Each number is 200 + 20 x the weight over its row's rms, rounded and kept within 0 to 999. Layers, rows and columns count from 0. The size before them is the row's rms in percent of the matrix's.

# o: layer 5 attention output (transposed), 128x128, rms 0.0523, rows 99-125, columns 0-127
# v: layer 5 attention value, 128x128, rms 0.0422, rows 100-126, columns 0-127
o99,102,202,229,219,214,207,193,184,237,202,185,218,207,216,171,191,184,192,235,191,199,259,166,221,183,164,177,189,184,158,193,231,210,221,176,200,184,193,188,218,186,199,213,210,183,175,193,170,191,228,199,224,200,181,257,197,208,212,203,202,203,198,212,210,215,185,215,203,203,193,209,191,181,205,186,180,197,200,228,191,191,215,201,239,189,187,212,162,202,219,205,220,188,203,255,193,198,208,193,210,211,187,247,199,223,219,193,208,228,198,215,177,220,157,191,170,163,222,233,192,183,207,179,187,232,182,190,200,214
v100,105,211,163,203,197,215,192,241,227,220,182,217,212,200,198,171,193,229,150,235,179,205,200,251,235,192,191,234,200,195,223,214,199,182,232,169,217,210,174,173,209,193,228,177,227,199,196,192,225,196,189,213,185,193,185,237,178,211,201,227,200,216,217,160,185,182,188,239,205,202,199,202,189,196,214,178,211,201,201,187,221,185,219,167,181,199,212,224,222,201,198,199,216,222,202,228,185,192,202,228,185,202,191,195,177,185,194,189,188,193,212,169,155,242,203,172,220,202,213,162,207,204,227,223,203,205,217,172,187
o100,102,212,214,216,224,201,181,200,178,198,195,169,134,185,212,237,192,203,188,189,146,190,183,195,174,203,202,190,174,220,208,214,154,163,194,205,233,190,211,186,195,216,205,209,203,208,175,186,221,189,202,177,198,186,187,181,232,225,221,201,179,209,187,249,218,207,191,178,208,227,177,212,205,178,203,168,174,218,184,189,183,218,186,225,209,200,159,193,233,222,236,189,199,198,194,222,202,181,210,211,236,204,196,228,193,204,210,233,208,217,198,229,215,239,167,210,195,230,212,192,195,205,179,215,198,168,202,194,201
v101,098,194,214,185,185,211,219,194,194,183,198,214,190,224,211,192,208,186,225,173,177,210,199,181,207,190,221,156,183,200,226,201,206,219,197,217,242,189,212,191,225,202,180,198,227,235,178,189,226,191,194,197,166,198,201,210,205,224,175,177,176,179,198,195,202,196,198,176,177,190,192,199,230,202,180,194,186,261,195,186,173,217,188,185,247,191,210,200,248,211,197,198,170,199,208,157,198,194,219,206,199,185,199,170,211,192,200,232,205,202,191,246,196,149,182,163,192,205,208,155,238,192,243,194,184,200,193,195,213
o101,104,206,216,213,185,167,185,200,189,207,181,176,219,198,219,203,139,203,219,200,235,240,186,246,189,167,202,194,200,192,183,207,165,231,224,198,196,203,190,189,183,183,182,203,182,210,214,194,204,248,204,221,208,197,200,200,168,201,232,234,202,188,177,198,202,168,201,223,173,192,185,199,207,185,226,197,165,182,214,225,213,193,209,192,171,202,223,199,186,219,202,176,191,223,176,205,172,206,175,201,219,194,227,158,178,207,199,193,231,170,198,192,192,184,186,230,228,210,219,195,214,247,188,206,216,206,234,228,227
v102,097,190,193,222,217,193,161,201,218,187,168,172,185,217,183,214,158,210,188,237,233,208,204,222,218,230,220,214,209,200,237,212,200,173,202,187,206,239,203,208,213,222,191,193,219,204,192,191,185,207,211,193,200,226,180,219,217,186,169,147,230,193,220,193,191,184,197,167,225,200,235,151,200,193,197,164,198,202,207,192,204,176,247,191,194,166,172,186,222,179,194,184,193,194,185,216,218,208,194,196,201,189,198,196,204,191,205,163,230,182,205,236,210,199,197,184,205,188,212,213,229,204,178,194,204,163,160,214,161
o102,098,218,231,176,179,208,221,207,244,205,182,201,170,191,226,196,191,200,182,197,178,191,203,164,218,206,201,184,206,168,197,163,193,209,175,207,208,205,215,187,199,165,166,158,183,244,196,184,182,199,219,209,157,191,204,204,185,180,191,231,204,159,182,218,190,208,224,202,209,203,206,193,189,184,212,185,170,200,189,192,191,186,193,220,202,202,207,209,207,214,199,200,190,191,205,199,247,194,201,221,203,169,150,248,195,210,207,218,209,192,175,215,149,171,199,227,188,214,228,202,193,206,225,228,168,239,210,202,231
v103,107,214,228,174,214,182,187,222,217,271,182,209,182,201,195,173,213,191,224,198,187,205,212,217,174,161,203,198,182,166,207,197,232,208,199,191,189,210,186,206,165,203,174,196,152,221,210,221,200,186,203,196,246,173,194,205,176,199,206,201,229,167,187,226,214,206,198,199,204,225,205,249,216,193,189,176,180,195,218,183,204,177,199,196,190,195,207,197,192,198,214,205,230,203,206,222,207,230,184,228,178,231,189,199,176,221,191,217,170,207,238,198,178,203,183,211,188,194,189,176,205,194,199,174,200,196,172,259,229
o103,104,211,182,173,172,193,185,218,191,184,198,210,181,185,216,223,223,186,169,228,178,216,149,187,174,207,196,206,202,193,201,196,182,154,181,179,184,219,226,185,220,249,235,218,200,186,195,191,186,204,207,196,201,195,212,216,192,206,183,221,213,206,230,169,199,195,197,212,183,208,196,183,206,208,202,217,207,194,173,170,171,219,153,196,197,257,229,207,187,204,175,186,180,213,192,229,215,206,184,187,205,185,212,202,216,230,190,230,188,189,168,199,248,177,203,221,225,174,208,183,218,235,203,221,237,171,180,192,190
v104,108,232,225,165,205,225,218,179,173,196,176,207,229,152,175,199,188,183,189,196,172,187,186,211,199,203,205,230,204,193,236,216,242,195,223,177,209,194,190,178,169,195,205,205,205,219,224,217,187,217,156,190,205,178,224,218,216,176,191,199,242,209,207,185,202,224,208,183,197,211,200,178,219,227,183,200,184,191,210,214,181,217,229,233,162,201,228,230,187,185,208,213,230,203,215,203,231,179,213,185,186,161,177,232,160,186,198,192,225,191,218,200,184,227,201,204,166,194,185,209,176,190,204,219,189,204,214,240,192
o104,106,213,219,194,205,209,228,223,180,203,207,186,162,216,200,181,197,169,186,223,207,200,227,192,216,223,164,230,183,219,155,198,178,181,188,201,159,226,195,163,210,218,215,222,176,211,189,217,222,186,219,182,194,210,183,197,176,178,200,193,212,192,204,252,230,237,190,177,229,195,180,169,204,215,195,187,151,212,170,205,172,183,203,228,193,203,214,194,233,174,186,230,206,219,197,222,231,228,191,197,237,205,219,178,223,202,210,216,187,183,164,200,214,220,190,207,181,180,181,176,212,200,177,195,198,192,200,204,176
v105,103,231,180,198,226,172,194,215,201,211,176,201,235,191,176,217,228,191,183,147,219,172,182,213,178,191,222,188,234,196,211,196,205,179,182,208,184,185,217,165,189,212,185,185,194,189,197,213,226,196,214,170,220,179,182,186,189,211,185,195,256,211,222,198,208,215,220,175,188,227,191,215,188,197,191,182,171,186,204,224,217,182,235,148,210,196,211,222,198,201,181,215,183,200,205,190,239,190,184,147,213,211,166,181,193,177,211,195,221,223,192,220,218,205,204,220,230,176,187,219,200,166,211,229,212,222,228,196,213
o105,100,218,211,221,150,211,183,184,189,202,195,200,193,210,202,190,190,207,191,247,205,224,196,197,198,208,178,229,171,204,197,234,193,220,191,169,206,191,211,219,185,195,211,158,159,192,160,218,150,181,204,188,219,197,226,219,232,203,185,233,190,195,187,203,173,214,178,206,208,179,190,206,181,205,203,164,216,182,209,204,176,194,204,234,225,201,229,222,178,202,201,220,213,211,210,201,209,219,205,237,221,222,167,190,228,205,201,200,181,213,208,179,197,235,220,200,180,169,220,166,230,216,237,200,158,191,180,196,177
v106,096,199,190,195,188,149,203,214,208,210,152,231,260,201,173,219,224,199,179,225,205,182,213,208,217,179,190,225,205,184,224,181,187,184,227,193,195,191,188,207,204,203,186,235,218,209,202,211,190,230,197,182,216,208,201,192,211,230,166,168,196,197,175,225,187,181,179,209,191,193,185,184,220,193,194,256,199,188,204,207,209,201,200,197,206,209,199,210,204,210,215,204,211,228,146,194,207,205,215,214,193,194,202,214,200,183,182,241,233,183,167,224,192,246,197,184,220,214,178,206,166,165,212,194,208,159,233,212,185
o106,097,205,198,203,180,219,204,197,181,187,202,192,191,162,189,199,162,227,208,140,199,186,186,217,199,213,199,216,197,195,186,202,180,230,188,175,201,210,248,191,203,226,206,199,207,237,189,181,201,229,194,152,220,197,184,186,206,201,162,245,204,177,176,192,202,244,183,207,230,174,225,197,223,187,222,197,171,221,212,194,163,194,209,230,183,187,197,192,192,205,206,228,224,203,237,205,220,192,219,203,211,209,207,181,224,173,207,186,180,179,221,158,230,198,225,173,193,219,198,227,234,170,184,212,203,195,198,182,197
v107,106,209,191,188,195,193,184,227,169,251,151,193,216,200,188,214,223,188,215,237,177,218,184,196,182,189,188,225,180,212,193,180,195,247,203,229,184,160,233,211,198,212,188,199,181,184,192,199,189,174,177,244,196,207,204,216,195,212,216,222,200,178,220,219,156,186,182,240,197,199,195,207,170,230,195,205,187,190,218,181,194,252,204,229,179,234,212,220,177,199,185,175,189,193,206,230,199,210,176,229,216,209,185,199,158,197,203,236,210,224,194,193,194,199,229,227,182,194,201,198,212,183,208,187,184,185,176,203,200
o107,101,184,199,215,165,176,209,188,187,182,212,247,222,189,177,222,201,203,174,180,205,199,188,174,182,202,217,195,225,186,221,200,188,171,196,222,160,227,193,184,201,178,207,202,222,186,184,167,247,210,221,191,220,194,219,179,203,204,178,197,177,234,194,190,209,227,193,169,212,220,179,229,174,220,183,248,186,209,171,212,190,212,211,191,231,203,189,196,185,198,165,217,229,183,171,224,196,190,173,197,169,209,180,211,227,177,161,229,195,195,163,212,219,196,185,203,205,230,191,196,231,204,209,217,239,209,190,178,193
v108,097,153,185,207,197,197,183,191,243,195,224,208,170,187,203,202,196,222,185,184,212,215,205,240,190,199,159,190,230,179,200,227,187,228,172,196,190,192,232,219,215,192,194,201,206,201,203,207,189,224,214,218,188,205,224,229,167,210,207,194,237,196,211,182,205,230,192,213,201,192,215,222,182,229,209,135,183,185,180,185,198,196,165,177,203,202,222,219,169,188,189,204,195,202,228,218,194,211,176,198,185,183,213,176,233,207,205,206,175,209,213,217,199,196,253,206,205,214,174,189,189,208,195,234,193,231,225,187,142
o108,094,229,173,205,201,217,176,206,200,192,194,210,169,203,213,211,186,221,206,219,183,188,172,187,199,185,248,191,206,188,229,183,234,230,215,206,218,177,175,205,193,211,227,206,184,185,200,203,183,179,218,202,203,210,204,211,225,238,213,171,173,184,235,198,246,182,195,180,214,179,186,158,183,205,192,200,209,192,181,211,151,178,235,196,224,183,198,223,207,189,213,170,182,220,196,204,202,220,202,242,169,214,205,201,178,212,239,231,204,208,217,223,212,183,207,169,220,190,203,201,204,174,240,197,245,173,176,198,197
v109,110,196,175,210,238,190,220,193,219,224,219,206,196,197,197,199,189,233,202,190,201,202,201,239,178,216,190,181,213,261,217,210,201,177,205,141,181,190,161,163,178,201,202,194,168,238,234,189,200,209,209,192,166,174,172,249,214,199,189,205,194,206,176,187,193,195,185,216,182,200,191,189,162,214,175,213,192,204,201,156,193,205,201,207,167,222,188,198,217,210,188,217,192,197,195,214,220,226,237,199,191,202,186,198,211,198,215,198,208,184,199,180,199,195,232,200,170,227,187,152,217,215,181,178,193,222,204,236,209
o109,099,205,203,198,210,179,231,217,161,221,222,183,174,202,195,219,211,192,153,201,199,177,172,202,225,171,203,183,198,169,152,208,174,212,205,224,189,213,182,231,221,202,221,209,217,186,217,213,218,187,200,228,190,193,243,174,237,197,213,187,235,195,213,233,197,210,221,202,219,186,218,157,218,183,232,206,216,204,211,172,198,186,210,200,218,251,188,185,185,211,233,207,213,224,211,186,236,173,189,241,207,213,202,212,218,229,210,208,193,203,155,198,199,210,205,199,176,196,204,212,194,188,193,211,233,184,199,180,227
v110,094,212,208,204,174,218,200,171,198,190,211,213,214,225,191,197,177,229,235,217,192,243,193,205,195,195,215,220,213,226,200,233,196,208,200,197,207,172,165,239,199,225,205,182,167,204,193,164,205,179,240,171,195,185,192,227,216,170,188,184,221,236,161,196,202,210,227,188,228,224,198,221,195,205,161,212,186,180,194,231,181,195,203,178,177,207,199,204,199,193,180,181,198,151,201,220,207,202,196,231,205,202,239,191,202,190,215,212,183,216,216,181,203,173,228,234,211,225,185,143,214,207,212,182,204,184,173,217,191
o110,099,200,168,194,190,223,234,210,190,217,226,204,202,240,235,179,210,190,181,235,182,185,178,229,208,209,162,225,222,211,216,195,199,193,190,221,193,223,200,234,209,201,164,221,212,210,204,184,200,169,169,198,217,196,237,168,236,198,184,196,214,199,226,218,210,197,175,217,200,210,195,194,226,195,196,178,211,202,165,190,217,233,221,206,193,193,211,200,177,197,211,156,197,201,216,169,204,203,218,174,207,189,156,209,194,193,185,202,216,167,187,213,156,194,193,221,226,222,222,165,200,214,197,160,216,231,192,171,225
v111,096,191,175,215,217,180,209,201,202,156,191,201,237,173,196,224,212,189,198,198,191,192,198,170,181,219,226,194,199,200,226,218,224,193,180,207,239,203,208,164,192,203,176,149,188,202,173,190,201,207,164,163,218,241,221,209,237,189,189,201,195,206,221,167,234,178,210,218,194,207,192,187,186,200,203,218,210,200,230,196,167,204,230,180,195,251,199,174,203,199,225,186,232,199,209,193,225,174,197,192,173,179,193,218,220,183,196,205,217,174,211,188,202,186,240,193,188,231,225,218,214,228,203,187,239,232,186,211,210
o111,098,182,244,183,199,217,222,183,222,190,206,167,203,227,194,189,178,210,212,200,218,182,192,189,209,202,183,209,171,235,226,222,198,209,174,226,181,216,163,217,210,181,219,203,251,215,212,236,160,196,213,187,206,209,180,210,234,207,211,183,216,196,140,197,227,215,202,222,225,175,213,194,180,201,227,204,209,164,216,204,216,150,210,229,186,194,211,175,193,191,174,197,212,176,206,191,188,201,198,180,224,185,200,194,214,147,162,190,212,195,177,192,188,200,173,204,181,200,193,198,204,202,188,228,175,210,223,224,189
v112,115,215,204,221,203,207,208,178,213,220,211,186,174,206,210,197,206,172,228,186,182,214,195,220,211,214,204,179,207,207,198,181,201,189,172,218,206,161,168,215,205,195,180,200,160,190,230,184,200,202,222,200,248,240,230,154,169,200,221,216,179,159,221,209,178,213,185,256,215,203,191,200,195,214,196,210,209,179,203,215,162,197,207,201,227,180,207,227,196,215,216,198,196,190,221,185,235,195,224,201,185,195,205,180,240,185,161,193,195,214,165,237,192,210,201,217,216,183,194,206,180,215,200,173,176,154,233,186,194
o112,115,210,170,176,187,189,166,200,218,183,168,196,194,160,189,207,215,215,213,178,233,207,218,188,160,209,193,232,194,151,184,193,204,192,194,182,208,227,188,201,177,202,202,209,206,181,208,175,218,183,230,175,198,232,182,187,216,219,184,193,192,218,204,167,177,190,205,187,217,235,204,166,212,231,211,184,196,212,156,201,243,211,170,194,195,202,217,208,199,206,170,203,207,220,182,188,176,217,227,190,214,231,191,213,207,203,216,213,227,201,215,183,173,208,175,175,226,170,242,209,224,187,234,178,197,247,188,205,213
v113,111,241,187,180,198,194,200,197,171,178,197,203,213,227,216,200,226,221,199,177,196,212,207,239,202,174,192,218,223,215,185,203,206,200,242,159,217,215,227,191,230,219,198,188,196,191,171,206,226,186,205,193,204,188,237,149,197,171,225,202,193,218,218,204,188,177,177,200,185,184,202,183,190,229,220,222,241,180,205,198,198,207,201,207,200,210,166,223,178,178,202,193,151,219,197,206,172,198,197,212,201,162,191,226,186,137,197,183,218,198,192,209,186,226,220,205,235,204,214,230,238,192,187,199,221,212,195,201,170
o113,111,216,185,233,219,191,199,203,219,204,200,197,193,190,163,201,187,195,228,242,151,164,198,190,204,150,189,203,210,179,196,186,171,184,203,212,195,189,230,196,230,184,212,183,216,219,210,204,230,201,189,175,224,195,211,201,221,220,200,167,229,210,205,166,187,206,193,182,188,226,201,232,211,183,186,194,187,205,201,208,219,207,222,230,225,146,195,185,217,165,204,209,209,173,174,195,205,252,240,222,212,214,173,199,206,219,166,177,167,202,219,209,207,204,185,195,193,199,195,200,189,184,178,234,160,216,200,203,182
v114,097,210,183,177,236,190,202,200,191,207,173,208,187,179,199,197,200,175,208,150,194,214,203,209,217,227,232,197,226,210,184,202,214,191,199,199,215,197,213,183,205,196,219,215,160,227,224,184,207,207,181,210,160,198,188,216,202,210,239,235,212,177,155,194,197,172,244,202,172,194,183,253,191,190,188,196,225,188,208,217,197,211,217,218,205,225,204,229,201,211,222,169,158,235,190,167,228,197,169,197,227,197,241,181,196,191,235,198,183,219,209,170,198,185,223,184,184,185,200,175,208,202,179,207,206,230,194,178,187
o114,103,196,195,201,222,178,203,181,184,158,201,214,227,221,182,164,214,201,210,239,181,200,186,189,190,178,207,204,229,200,203,194,206,227,187,215,152,214,169,220,201,206,205,224,178,195,179,171,165,196,215,200,163,172,232,216,177,190,205,171,206,221,177,248,216,228,164,200,164,195,230,179,175,212,216,178,234,210,211,216,227,211,198,176,176,154,216,160,207,192,206,216,219,203,206,192,200,184,206,243,227,202,218,193,213,216,203,236,198,186,197,180,221,222,197,200,213,187,207,202,207,207,182,216,210,184,205,189,226
v115,099,208,224,197,190,198,216,203,210,188,219,156,210,174,144,211,213,175,206,169,212,246,215,208,146,207,175,209,192,167,187,188,215,183,227,192,219,196,220,164,234,199,204,195,215,211,166,172,234,178,207,215,181,201,237,188,228,190,169,196,197,214,168,186,209,202,222,187,201,207,164,229,212,194,193,173,190,195,210,199,177,207,212,220,252,181,210,190,206,183,235,205,240,196,200,213,220,213,189,186,194,166,202,210,198,186,182,175,205,178,180,197,187,224,200,218,174,228,210,221,171,204,197,194,205,206,188,206,190
o115,094,225,221,216,200,227,206,204,212,193,176,191,209,177,183,182,207,214,231,212,213,175,182,215,241,185,209,203,189,220,195,199,211,171,154,202,186,196,203,204,183,186,182,209,159,199,181,224,212,208,254,182,223,203,189,216,180,175,229,174,212,202,157,223,206,182,219,208,199,200,206,184,192,168,185,224,192,219,167,229,198,202,204,206,186,203,200,189,210,190,196,152,174,207,234,193,221,230,170,211,192,165,199,162,175,219,150,219,215,203,215,214,222,218,208,187,161,176,196,189,212,181,171,206,181,181,216,203,193
v116,100,203,208,172,185,188,200,216,218,218,201,184,192,208,253,205,178,226,214,175,186,221,256,199,181,207,171,190,197,181,182,217,181,180,172,188,184,191,192,175,183,215,218,186,206,185,212,193,185,194,221,193,201,194,194,214,159,173,189,233,184,179,245,192,198,221,166,230,201,190,197,184,183,216,190,168,182,187,219,191,208,224,181,199,207,174,239,226,187,200,216,210,178,222,222,202,193,198,177,215,181,224,198,191,202,210,252,215,185,179,197,223,192,203,236,247,234,235,193,215,189,189,220,186,171,185,196,221,211
o116,101,193,222,262,186,183,191,208,212,194,170,191,167,202,172,226,213,181,178,230,203,203,184,190,210,233,205,252,224,173,236,159,219,204,222,191,203,183,186,227,186,211,218,196,210,187,213,177,229,187,204,180,199,230,195,180,203,221,186,183,201,232,206,183,176,203,203,155,231,210,191,204,233,191,219,231,201,152,177,207,190,192,193,205,205,201,182,214,179,196,177,193,185,199,193,187,150,216,223,228,177,173,194,185,195,235,225,216,213,197,196,202,237,206,204,181,204,203,196,208,174,212,207,213,225,193,209,196,215
v117,100,228,189,197,214,164,219,228,207,176,181,165,187,184,177,197,238,195,183,206,207,232,226,200,163,191,184,251,190,188,167,224,203,230,171,179,188,201,169,184,193,180,211,234,203,177,205,212,198,221,216,228,206,186,190,198,221,216,208,210,190,224,201,180,191,189,228,215,186,217,169,183,216,208,208,175,203,181,208,239,237,237,206,207,216,192,222,184,201,208,182,195,204,194,165,211,191,220,184,192,211,218,194,224,184,207,235,179,214,214,202,155,170,198,194,161,186,190,223,212,206,161,198,204,175,233,197,216,216
o117,099,176,213,170,180,196,204,180,221,189,187,254,202,198,196,205,206,220,205,185,220,153,211,197,223,202,233,193,197,182,184,216,208,165,198,196,217,137,188,198,197,185,172,195,210,190,212,191,201,175,198,184,215,173,217,239,182,204,175,205,176,243,206,207,204,222,183,235,162,203,202,188,200,185,195,211,219,187,195,180,192,207,188,230,207,241,209,191,203,174,225,172,230,190,221,214,192,221,201,214,210,215,226,163,196,200,208,225,192,204,167,214,232,217,171,197,202,235,203,179,174,190,178,205,178,191,237,169,206
v118,094,190,258,211,217,202,189,183,203,194,189,231,202,180,238,180,220,209,185,165,193,200,208,184,171,207,222,195,227,216,194,203,236,206,206,186,206,215,212,222,186,185,193,184,202,223,177,207,171,192,192,183,195,157,226,196,172,197,216,211,175,204,191,169,211,184,152,185,206,190,226,237,199,177,141,208,241,194,191,213,201,199,190,203,194,228,210,192,236,166,195,229,203,203,203,216,198,208,186,210,214,168,202,211,207,209,174,214,218,186,218,190,209,186,210,187,199,194,181,169,194,223,171,188,205,228,246,239,177
o118,100,212,166,245,215,209,218,219,199,222,227,187,230,226,183,227,219,195,220,228,229,168,184,196,193,184,210,183,173,235,200,176,162,195,209,241,190,183,190,197,195,215,199,200,213,206,216,245,193,209,204,224,161,163,184,182,202,186,219,175,231,168,222,178,246,196,186,206,203,236,191,192,195,207,231,171,187,205,166,188,194,187,200,199,200,221,196,215,174,180,186,177,202,182,186,225,188,206,210,226,220,178,213,187,200,202,213,182,169,219,189,173,214,185,229,200,195,175,188,213,213,187,179,220,203,226,171,213,214
v119,103,213,177,156,195,207,199,192,192,196,188,195,187,212,226,204,181,206,179,222,201,209,181,216,182,194,203,195,221,228,192,201,218,186,204,215,214,192,176,158,231,197,260,225,217,187,196,179,195,203,193,201,181,170,201,222,184,198,195,187,219,229,185,178,197,201,211,200,164,212,205,214,203,174,177,250,218,210,183,211,169,201,159,218,180,178,186,208,227,182,251,199,194,221,170,232,204,185,232,194,239,175,219,180,170,186,181,189,196,234,208,235,212,192,219,184,205,204,208,185,182,241,187,213,219,173,205,218,186
o119,099,186,207,213,209,166,233,220,213,197,178,199,170,217,200,153,173,185,194,215,201,188,194,202,186,166,171,178,218,210,177,184,201,186,193,194,191,181,217,177,196,199,189,203,198,207,208,213,215,255,176,213,198,223,206,184,222,183,202,193,220,195,196,196,248,198,184,206,224,212,227,206,182,180,207,174,223,231,213,236,195,206,194,241,189,180,164,196,208,211,173,193,204,196,212,178,210,199,190,185,211,229,183,204,205,171,239,182,194,171,225,231,238,246,200,215,208,197,190,239,197,188,219,168,200,209,211,159,232
v120,106,193,222,215,198,206,192,198,175,178,196,213,211,191,217,214,198,193,201,196,208,231,201,174,191,191,206,178,163,224,191,205,185,214,223,220,181,226,190,217,226,229,189,229,201,172,206,176,196,214,227,190,156,207,167,175,200,172,171,225,195,203,193,177,230,191,227,212,182,200,236,256,217,208,179,175,220,200,203,249,202,161,167,178,214,214,199,191,177,215,192,231,161,177,234,198,194,206,169,187,197,221,173,231,173,187,220,186,191,200,208,215,211,215,197,200,193,224,183,177,219,182,224,208,207,186,213,235,211
o120,107,200,195,207,170,232,212,193,180,241,213,216,221,202,178,182,207,172,208,204,196,178,212,196,172,193,226,232,204,194,174,163,222,193,184,176,195,154,198,216,216,214,180,204,197,213,160,210,191,181,191,193,211,230,179,180,198,181,202,201,195,209,164,241,196,197,191,209,191,175,138,214,201,180,209,224,222,191,197,227,222,205,215,204,165,204,204,188,208,229,207,140,201,187,166,210,213,203,230,204,207,209,223,202,226,188,210,193,161,208,227,224,199,198,204,222,216,225,191,199,180,198,202,200,224,206,156,197,166
v121,113,227,180,175,183,187,210,193,177,192,199,228,219,185,204,219,172,183,203,162,220,191,210,214,201,193,205,201,190,235,201,195,220,200,195,225,173,214,168,224,201,187,255,203,174,189,216,192,203,190,235,207,160,211,202,214,204,246,189,184,211,187,190,212,193,192,222,214,191,177,177,192,209,218,198,219,213,204,198,209,164,227,270,187,184,175,192,205,239,192,211,214,207,203,195,194,200,206,205,206,189,202,183,201,218,171,193,213,195,196,216,180,222,157,163,215,187,221,203,193,232,162,149,194,209,177,218,193,168
o121,107,150,200,193,225,179,219,181,189,244,187,147,240,210,157,166,229,216,189,235,175,208,175,211,215,218,184,233,205,197,233,203,188,218,203,189,191,203,221,182,182,204,180,192,185,216,215,181,192,202,198,186,206,219,234,168,192,183,217,189,167,173,189,213,201,192,203,191,193,203,206,218,217,178,224,212,185,190,169,190,229,194,152,196,212,201,216,188,194,206,202,216,241,188,219,195,218,197,171,243,232,213,219,188,165,231,200,200,180,203,197,212,203,199,202,215,197,217,203,196,220,198,236,180,177,212,191,177,210
v122,101,198,206,218,169,183,220,196,186,191,167,178,212,195,191,205,209,207,173,188,196,214,200,222,151,228,163,212,206,211,170,209,184,212,239,158,154,167,182,216,210,215,197,210,221,205,202,217,228,215,208,221,216,209,188,216,191,215,215,204,187,215,209,188,187,189,216,206,224,208,184,197,219,179,207,172,215,237,185,219,233,229,157,178,265,219,201,211,208,217,203,211,181,186,189,228,179,195,221,195,194,194,198,226,181,208,212,226,162,192,181,166,213,225,176,196,182,223,195,197,200,216,216,183,187,212,235,221,216
o122,098,226,173,230,154,246,189,198,207,205,192,195,178,212,159,199,200,198,224,150,234,150,191,240,225,195,210,198,208,184,206,201,196,170,196,183,173,180,179,211,200,175,203,202,187,186,206,211,182,214,194,204,211,195,220,209,208,212,197,181,180,208,203,181,183,188,186,231,175,185,202,207,171,165,201,202,167,253,205,181,170,229,195,189,177,217,189,229,225,167,249,202,216,199,194,196,215,233,209,213,188,204,211,209,225,204,198,165,190,220,209,192,201,216,171,198,203,239,206,221,213,198,205,205,198,194,194,166,202
v123,100,194,186,220,186,183,196,201,244,171,214,197,200,205,223,183,185,193,204,174,190,243,209,196,219,178,173,187,214,185,197,154,178,155,207,212,230,197,199,188,209,230,176,238,230,181,166,182,199,221,227,187,189,199,166,218,220,204,240,188,199,226,225,182,224,226,164,186,188,190,196,219,156,187,213,171,205,216,217,212,203,199,184,182,213,194,176,205,190,234,217,209,189,209,202,180,199,181,185,190,184,204,224,181,209,184,166,194,173,221,189,171,227,184,204,215,199,186,187,184,228,223,176,215,211,184,241,187,185
o123,100,219,201,240,206,217,199,193,192,218,192,184,219,200,211,215,209,173,187,202,198,181,164,190,210,165,196,209,180,151,186,201,205,225,199,184,189,197,198,213,251,206,229,184,208,231,171,205,191,213,202,187,220,209,237,209,173,205,196,180,182,168,193,203,197,206,174,205,194,212,230,198,214,184,192,185,182,213,207,234,219,223,214,216,191,172,184,233,191,209,219,204,155,178,204,199,165,199,215,220,213,183,194,210,219,161,233,188,243,196,223,202,169,237,213,221,200,180,225,176,167,198,243,171,200,167,184,207,198
v124,084,167,209,202,208,197,172,177,197,203,212,224,200,207,239,212,219,213,222,172,197,214,177,201,211,176,212,219,191,165,234,202,195,196,222,164,233,181,205,159,219,215,209,215,224,173,219,188,198,183,201,176,188,145,209,200,185,174,201,189,230,183,201,204,184,229,217,166,195,208,187,221,242,209,202,217,167,176,208,222,184,216,222,202,209,167,208,191,220,223,204,201,215,185,228,198,217,222,237,172,209,185,208,204,239,187,227,214,185,206,201,216,199,140,206,226,195,201,196,201,208,165,192,200,210,196,161,211,204
o124,086,219,225,198,174,196,213,206,229,217,157,217,199,205,207,165,202,207,183,251,181,216,211,187,229,166,167,230,240,197,188,200,199,201,204,201,209,204,185,209,199,191,206,204,154,219,214,188,210,199,228,226,195,188,212,185,228,164,213,207,188,212,236,179,198,188,186,203,193,163,199,208,184,184,221,226,192,196,186,182,212,178,187,211,216,148,226,195,140,211,197,202,188,226,161,188,214,208,209,175,224,194,208,175,216,189,190,199,233,211,180,207,179,214,223,203,210,190,232,216,194,172,174,204,204,188,204,231,174
v125,089,198,196,182,200,226,207,218,183,209,173,168,211,222,195,208,195,158,218,212,171,202,204,210,212,209,226,181,157,187,174,201,182,226,194,160,247,220,196,192,224,207,167,226,184,223,206,220,233,164,178,217,195,168,206,186,193,207,221,204,216,182,204,211,179,174,210,250,215,204,221,191,243,187,169,215,197,180,219,192,205,223,174,203,222,230,235,209,234,174,205,180,215,229,182,196,198,189,176,209,209,208,180,189,210,183,213,215,166,228,193,197,186,209,195,190,198,236,195,206,193,234,195,225,216,182,196,211,225
o125,093,250,171,195,191,213,173,204,218,197,181,207,233,213,169,197,198,222,210,210,201,236,181,189,180,230,189,200,183,201,203,223,209,179,182,210,147,221,210,212,196,211,214,153,204,196,193,163,189,215,188,193,181,208,204,209,210,197,208,213,232,194,205,217,185,199,197,171,172,218,209,173,187,167,220,222,173,212,195,230,238,218,209,224,185,196,159,179,209,206,206,220,201,192,190,188,176,199,203,157,214,203,221,180,202,192,196,208,210,214,201,222,275,195,213,184,225,223,198,221,191,213,190,218,205,207,233,219,235
v126,107,198,197,199,197,172,174,190,178,206,205,207,162,245,215,192,158,189,188,191,207,217,181,233,197,163,215,226,220,197,204,179,176,185,198,207,197,177,249,211,196,199,188,201,182,195,221,159,202,196,212,202,235,189,224,213,183,184,205,185,188,184,196,197,201,195,217,217,170,191,175,229,193,226,181,244,189,197,196,256,165,201,201,179,206,220,190,213,224,211,221,225,222,203,178,171,191,198,190,205,221,191,212,198,179,181,212,246,237,209,193,263,181,198,204,191,218,186,187,192,209,193,179,213,173,203,178,214,213